python train.py --num_hidden_layers=12 --hidden_size=320 --num_attention_heads=5 --num_key_value_heads=5 --head_dim=64 --intermediate_size=640 --vocab_size=2966 --hidden_act="gelu" --norm="layernorm" --norm_place="pre" --norm_eps=1e-05 --positions="learned" --qk_norm=false --attn_scale=0.125 --bias="none" --tie_word_embeddings=true --parallel_block=true --init="normal" --init_std_qkv=0.034 --init_std_o=0.00694 --init_std_up=0.034 --init_std_down=0.00491 --optimizer="adam_variant" --learning_rate=0.00123 --lr_mult_o=1.37 --lr_mult_up=1.43 --beta1=0.9 --beta2=0.98 --lr_head=0.00501 --warmup_steps=485 --schedule="wsd" --decay_fraction=0.565 --decay_shape="sqrt" --final_lr_fraction=0.02 --batch_tokens=[65536, 131072, 196608] --max_seq_len=384 --doc_mask=true --train_tokens=515600000 --max_steps=4027 --dataset="wikipedia_en"
Each number is 128 + 32 x the weight over its row's rms, rounded and kept within 0 to 255. Layers, rows and columns count from 0. Numbers have three digits each. The size before them is the row's rms in percent of the matrix's.

# o: layer 2 attention output (transposed), 320x320, rms 0.0418, rows 66-103, columns 160-239
# v: layer 2 attention value, 320x320, rms 0.036, rows 67-104, columns 160-239
o66 074:141175124114131141099089129144137090095135171140199160156171121085175140119136130119220101090117146114103130116114166057130105115131163157161141139066115165110083148179147090127104120102130106075145146080151169123148137117147106151145095140
v67 084:128079105093174144153142101116109123142132104162089142146136141083115190105169109087129136186112155105173083064128104072130103076121149159159118160106108134088126113137142109181079140099164139088149096123144138114102136201193134115130126105
o67 091:147172145104108129109064125140148127129122106118126126146098165184082090129104155132101117076133141131087115124158081188118118122105106062119141179160190118128115150144025158120197076159145137183164150150146140134174120148107084135098161143
v68 079:156141102145119133085108062115147096123141143149166147176103117139141084161141092182126107109153068148082087184118140150115194150119154145127148122165177155118141070080084145117167155138116162136143098158127165116166152125103123088062146182
o68 086:122098114134142106163107181075128163107090151127146121120147121052195189098125134126181140135136111094097153116089141020159112118155111144120113089082057166076095128144194088101094129080131112106097143132122070161124120120165178121171084137
v69 073:107146139129140138082101147098160176117116144088143102138116144125153117168150134104141082119124169192110068111155154185147140062143087149103198126167155136066095112171127151178180103109136084091127104091074124119125075131094151145103104169
o69 062:131125103122096075150170110135138117086131093137145124129126056166116147080094174115081115150131161096117155139073152069121115198140123128184103119073105140151140126111175082118073164118164105175094174118125094081125167130092130100146089150
v70 075:140086142068146111084121140191119134106124125116161204128108108181079116117171101121073131111121110144068108148105185132168165095095128101110098101125144119082101053168135102144117090098103108155189090148155086059164138162078124128050107139
o70 079:100083153183113131148143142088125114105159127151167141119122111084157146164124151138159168134098132138195130132131202086145109108143168170169121097065055126128095179109155124148122198124198105122089122105128123131104195124150100082172137132
v71 082:144118124166141180144143117111099116164166141122142138134148132118166106096111114136098163126110112127130133169128100138156079065147081069120128164177167160120225151116148171118161119174143143110138138114050132159100120149116086087110137196
o71 079:079146158169125115109134147157105132120078172150130074100136078138083110120127163162151074085136177136083129149116162123082134123134043160119170160125173061122080117191088148140095086118158170155183137158104120082179151103133128146175125079
v72 083:172122157103087107113145149144147090135087146123141109137147156087079113150109091124114151176144155138076117108126110115170109198129197127126128131128137112163119143115155159113149114198123058159141045078149151083119114152143138150098149098
o72 079:136111041113142108114117083105123160100192189103121186147166120111111141198159082074092182129126063139112092091112163136094119133106151128124073100098081134135134145139116133155160158096099166100114131129092181187104117082091169097111194122
v73 074:131118138130147125139141136153102112127130075040101155170112133116101151030119091101128208139158138113129125132092136148091130128147134120127175166056102120145144125132137077041085119152079071141142116118177148131114138155156124125127094146
o73 065:074109068153063096120173090160093087158198137188124095058136097138159068182116134132117120132150175102163140063139174139078130161171152187162144110178119130115175137123104158155167161139090139112141121117110111122142125103114150135158123128
v74 072:094111118170154140163100094141156161110050157145084142075172140121132187125172077130141145112108095105121121114123125102123107121132178130166140132084169128126089143130152105104136121136105193168127112104123149090129168197185134166195088134
o74 063:102103161162156116105127154178146075138171025124154195150123134114118114120166122171139128130185080143092133138195093172182107125069175172169113158090117116140192100091056156105133116156128059110044132151118118104091153072127141134116177108
v75 077:149097093146087129081090088183118095157109146129177107164122171083063162127163181170102129131114147173158152109118090094094154087126107131132140140061123136062136107130145144093145114104154158153128154121161157142114150160155138049155142087
o75 075:140148185122158097161195136146089155054135126124091113120155113114146112175105122067085119113111156145141117155163152141077125096094120067121148161176132111148139145100061129154105080178136169167159074116131146126115088125083088120147109092
v76 079:101079145162155144154118152119115141119183024143142129192146181188156104141120132138107142135063134133126185129122139120176098112145153138123145093126127121198167144070089091116078169129123104133052125197071118150085092122111151113140122081
o76 078:092151068154064130088069153121134104144047121154136120117114133126068095099122182145088113142154152137162093114121095174147131148107068141131156132145191065159113160116095142143167121086125118165124176137124116146184148119093121114120149125
v77 081:064054098096064098097144175167135178079146164125108115119130145115164181057135110133107148133129113154059136133115119155158112116138136114110129122131129160115119139169180091076133098112150099161113104103156129095076115155147128149154191101
o77 087:103156124153098171100095133141148115114122105140132147169072148152062109186117153126058098097143149111153118128137116163145116122105110120126187182152179128169154180079043123149161109130140113170140140148168148134185144134110112116129122146
v78 078:131126111107131175176157072044091112161110080137114182123101103164133129078158125185085106178059071095112110141145158126092123123118108105158121123087125105164142151140083122130048136143161145123107135097115128130169152113153093177069144086
o78 069:103140138133083149093125113134134166175104111169135079099147149103159150126112189172168189129122157135130069097156139208133149102168120151150151149199125136136111102127137110115152149159097120151097174130132182128092110188121190145170141124
v79 077:126096168149147135151156175167106131158069162121137107168113150092152057109150118133121140148130099117084132174099101164137200126099114111191172177126081112135083133135141170138134145106123150168078086109117050138171159158170129097142083124
o79 076:185125052115119099158214070135118132112202094154093134070173126153154132115118100081179177177079096135150128097174092169079186168137202111134133104167131130161139124110181090125143157177128153111161096103128172124107087150115144114105101135
v80 078:131117146158171141119145173127094118152162092164114106096157115119166111157146126073125111126079137132075143144157187139174098158098192084071097112141106101136092102100094138107074138102095078075078182089133135119118141128099124170179098127
o80 074:112099062175094122090127110188110147137141089160137121150103098180072141090111134180091169163147110147170138089077103175184095148139077196152157142144161101142162120111117144132196177100154120151096167162078102087154159159152097056118157162
v81 070:172091115081111159105113128159089143165129132093117092134156135157130067143056099193110128141154122116157076136091152136173164139108157078090143149121136130069112103129146123116164096089095121114094144087076163084100104076114157109139192136
o81 067:151103109087152129164124166098131136088158125166106114104126120083119175146104100106125159087101138138124098124083177118140130138133115163162142102076106109119174104122191172091138181099135138135116087137100087176126150123078117100113089129
v82 079:146080104136123115142112131139146098141040183169072148149158143078116176140165165165203108156117175081161173154160144116139112168108122101180185092114157160147074079119069155106101179151122082059110133121141168150108116077130138182142083177
o82 067:160164165174146159162109144125133178144146095137179089121124155123116163140144055116083110119186058138105099113129131119179054103118182147101148163104159136098158166129109112075101116163154106161150117175134158046094132090156127128165141135
v83 080:102067151231100153115137093158141108080141184125078130159106111159114137079115165182119173079113059110142119124163065153154114089187080133135135111119157123158144117133113142110114141104120156134129080180166206112127183072092145131102087172
o83 074:144118118131136104173117118159020139146104099139106108065216160102152091111095105091141151106161164164094190112136144036089111169156099112131133133124084130067095129136102113147120134129133117161118167127091040114143144185120093149191098155
v84 076:174075140059123179131096101130130146093116161120146163144120101186069125149118169116115187183119083175096112168162129184097164103149145170161136095143178125164204129129102128163107135146171091109151188233147215058157110152120080055083141128
o84 078:153110160167116120165117147082126142061114125113142156086148137085220156135139140154158166137158119119141139110120199085143142179130086132114109090061118126079098131097179142110101195104144106135115118095112094174101118109112147082135109176
v85 075:135169158098102101139101122153116167129069154145109125098162140146086056089161160134112111166130180134171164081094135122124159101120163117178120118126102116130046099158159119106137163140171147104156138087192098105125104080119145143140111132
o85 072:196173107144126182099127105197144127132134090113135141110127172167085119172109122123106119156177104155084126144155081131100153146101129160102113153118172159146190131129073197154148118101110160126155117130104181114107146114105168081106162138
v86 080:164116101095143138115134078148187113080121189097105151071120103144178121121158112091158073139137141190191135098129137168119107146139094114178116071143115118138106089143103108159163109148118104109160172095071171159122145095086184152138103074
o86 068:118218157211120205180054169086112078131074091140134115136114094140131165139110116131069160213195116129119165118117142086172136141134138101160142159077127171090113201099108134077118114159145145167140117158160136078150130155139123110185140143
v87 076:076096073151124131147143074097102182124147101064114175133131124124138153094131120194082158122151107039181135171076137155133133041134155107164178164089097116138128172129162164134193151135115162073169098148143163106132209206132133141131101143
o87 066:112130188117115162113122144170110082206084104151096128127117161144080119128076123096185054125104122153087134144159148168127132139118092110091123130165169083142104082132158093104094083184128106172132128098082087136118104117158060211176085174
v88 081:131118153104137149119090176103059130118138101141162103099161130116118141125145088120126150159080159077079124115126113099167147236041138173117194094132148132157066117126080120149109117166088131176135098140100179128108069209162104161094113132
o88 065:151163112156137168133113137140175096132123145120113168149129147155141135131171147174141185116175069057119135111097123156101112104139148084103099115155082124127131113154119136163143105131208122114152110132150040183117165080071080142157079095
v89 078:078121113114125133171146157091183104058142145134120142154176207082153136080109137116116159181130100122130119127150124128139195134113107055136125092104156069087055116143136184132166149087170075201112144081122150145153126034137119158132166166
o89 083:142127086107147109103154130173160098171098071091104172134147152139112167174085164135080128115119086139081156146152045205189159144100109099130149175150142159131164139065059122145170111103091111124086114168151150131179095183109149111122135151
v90 077:060093149108120197129167129129147128134072095112188118122144136089117088175109159093128109091110117059103083124160134108119138107106137137120038096106142139052161094069135091154103094119091098105064048153146112098135176165119157123191103129
o90 078:143087083119132113198148165127121108130121115068094147127147111145150152132140129129117148154125080185071173135084095101123109188094108120130127099064099111125152074117169185129190134029147130112107110130109091190110146152137169082122106094
v91 083:121143124099131146195192165133129140100086129178110159098096129129103142108118107130109100133137148179146098097163101112139156116124122145118146139090192166128149129134153091081098126117126161143151162126187166142121138119109067117105096156
o91 083:066170157158113128116079120155103105160177141135147101156096165139091057140139146174078152096126197093177120107156091173139097133110132122141170178169174091135125149102055122154172112176156056128112153099174138097174141112104109142141117097
v92 078:135121095172116147092110122088143098150143143121133135094129058107151127245113146127156137114144154089069078128114092134121123158160176126098132068178159115168165126099096088123126158157126156104138094120129105107062188125112133123116146054
o92 074:128131151107151048155087169119111129086118161098105145200136127136153149147170127145046148128090059086102124202108118152147101139124098097148142182082102127138081142156090118149143100088158113128112148156119100119095148129164077133098143133
v93 085:098079126149118105110084167167100116119114116162094156125125145125145127145132153069107101170139037232087130065114106102130164173088070146168149077136139137137086133096172146159102151167127139173102127149180064133129104136137106108115109102
o93 076:145137148119109168151071099140167122104161046100171158141041138139114120103132146149072107157096126144135109133170109175178113119168135062199112163135106156162103175161073136143212151097121138123163107148101169117193156147135143094114161089
v94 078:100084157160116111128094115117175129119207130123087091206043123123119036125095118122126151141155147150209101137099159145113204117167106229125135143149135146115089090121091117099113198047092125087080129156122130141148134094189101125111141153
o94 072:121138124136127096130112158109121108103121213168127117038165120081174082135127081117141154178136086103139089072100142105086172144130131113148105066097116076125120133111176111163158130149108150139096133133065119150126134148101133137180107129
v95 078:138101115089082114099078170134122129115143070136163136125172121152098122145086117098094154097146144150137141123134107112132190083112178088134108076104135165115101202143117187157128111122146130119070164175118127084106100144127092149086144100
o95 069:162136116098126144150168156085170136079053119112056160113139145103145112146088189127148086096107136132103148214092093141101111158114114121121109144102110120116142112102140141131148121089192118164155144173119089158175099164103143128149039137
v96 079:165191190125147132152153088147185179166176140110135101116121131166089087113104098091142142163142103091157149083122144115116128118127090112141116184151112159109163101103127139115146153130140116084085153136127090113142071177129190121135155125
o96 080:122150091097113124136102094113097089141165152162118091122170104117138106082120130151180113127137190128085084108136105119028112147181131197152124090156138144177129080196163118126111129132091170103154124101124151148119169144119109139127095091
v97 073:137165136099125176128119130109135153119074104127181162176156151096170199163140073135134112056141092098169132128137126101147146132109123108151085126127131093052149130175141053185077132175121069115135088053167111144161192133164127145117104166
o97 060:149117115079117115167114162086169142112138165135154067120169137135154045130045193125125164151104143138121134162113119164091138134064146079147174116122115155130112097118189145082166088138152166159102166114141127129199094162094126124155162114
v98 082:073146141141115126201185159129167177087159109169158097147102170132149168139133119160088144125156058094139133098107115102161114169161154107206209139107165158101094169126144130134102175126091134139098081162121124127117036196113120124139114206
o98 066:122129074104121116109174119149101110168102123091130150100139121182037122105065111120175134101145122162110157104133120103114154124128118124059035103132129056170099071165102125135145100142100153120142173150109117185122155152117114134088154132
v99 074:154068133034119170128098144119141118127133076147103134180143111092194156102086152130070133199122154107123092146125113102148129137080138113111120131119157149090089118110138102144175137169148095127154158131156078130131160166087103134098140146
o99 067:164180149133118146114088153088152119162089140102146156154085119148044104164133139150106156110101136156153071163132157167177140144118103140119122150103140103164124129117093146114119157074158126080092093109114186141114100137123138120103176110
v100 074:078147121160139124117094085084141109119160170090102159145108134157074120167124102121114203126140127082134100147150186145109137145097173121102133187145118136113122132098124123154105126192121136093107141118134147146135093152130133076182138123
o100 068:124102134114118087139121160108106102065145168107172138110193159077228156143100137137199134112157122088102116111136139080087140158124150123131117078108127143096105094146170046153103117084120102156121162126137142124135152098104138144114097161
v101 082:104080174130068101114123121181153093082152074158089136140126112145108138102113085087123167143133191037136104113144110121099108158133070168169091092101100144084168105153127147124157136122068201130102096123116128124130130031123173125110141169
o101 075:136156091163094142175117126154198089132160132104176143150090142193079092152128098157108128097154100167133119101104158116111120147139133173118127114133121081135125134149107134114117054058154139084136135126112105152124115194103134146075149101
v102 079:081121138122157132103161119131170105141115156159061129145134162157078075128134108150097121056195090054081165107106122085140198159097120094156100137101128165104122165105139131160152085118073131119100023110155095148101122135156158205132167213
o102 071:170057108100178094184128123166129174096163149138109142116159093149129120139112141074183186146097110165124111129171089135118080129154162135119126120065091151144145082146120118085135144132104131147118144146137131138145161185142181085144110099
v103 073:117072115107082168089129144121200174152081090167078165084129183137141123137180136121137115138163071169106184125105124147084129094121106071122110123093162127114159120024082112102083099108106208127134146121164071151139103130065162144149134117
o103 063:055154179145172103173138102110108147107081101117089123153122096088180112080116140138169171143119154170096105143130054121106125178143139157137166108156134147145184104089102112117160194128117155097109145124153162135190137143132190108155104128
v104 076:118189172150123158110072104088115124117167218147093130046090154167098178156129078182122062132124106135086115148141094161111125119113157182099150106044139122173134192101093099128146087187079112150154139107103117108160150179130122149130106109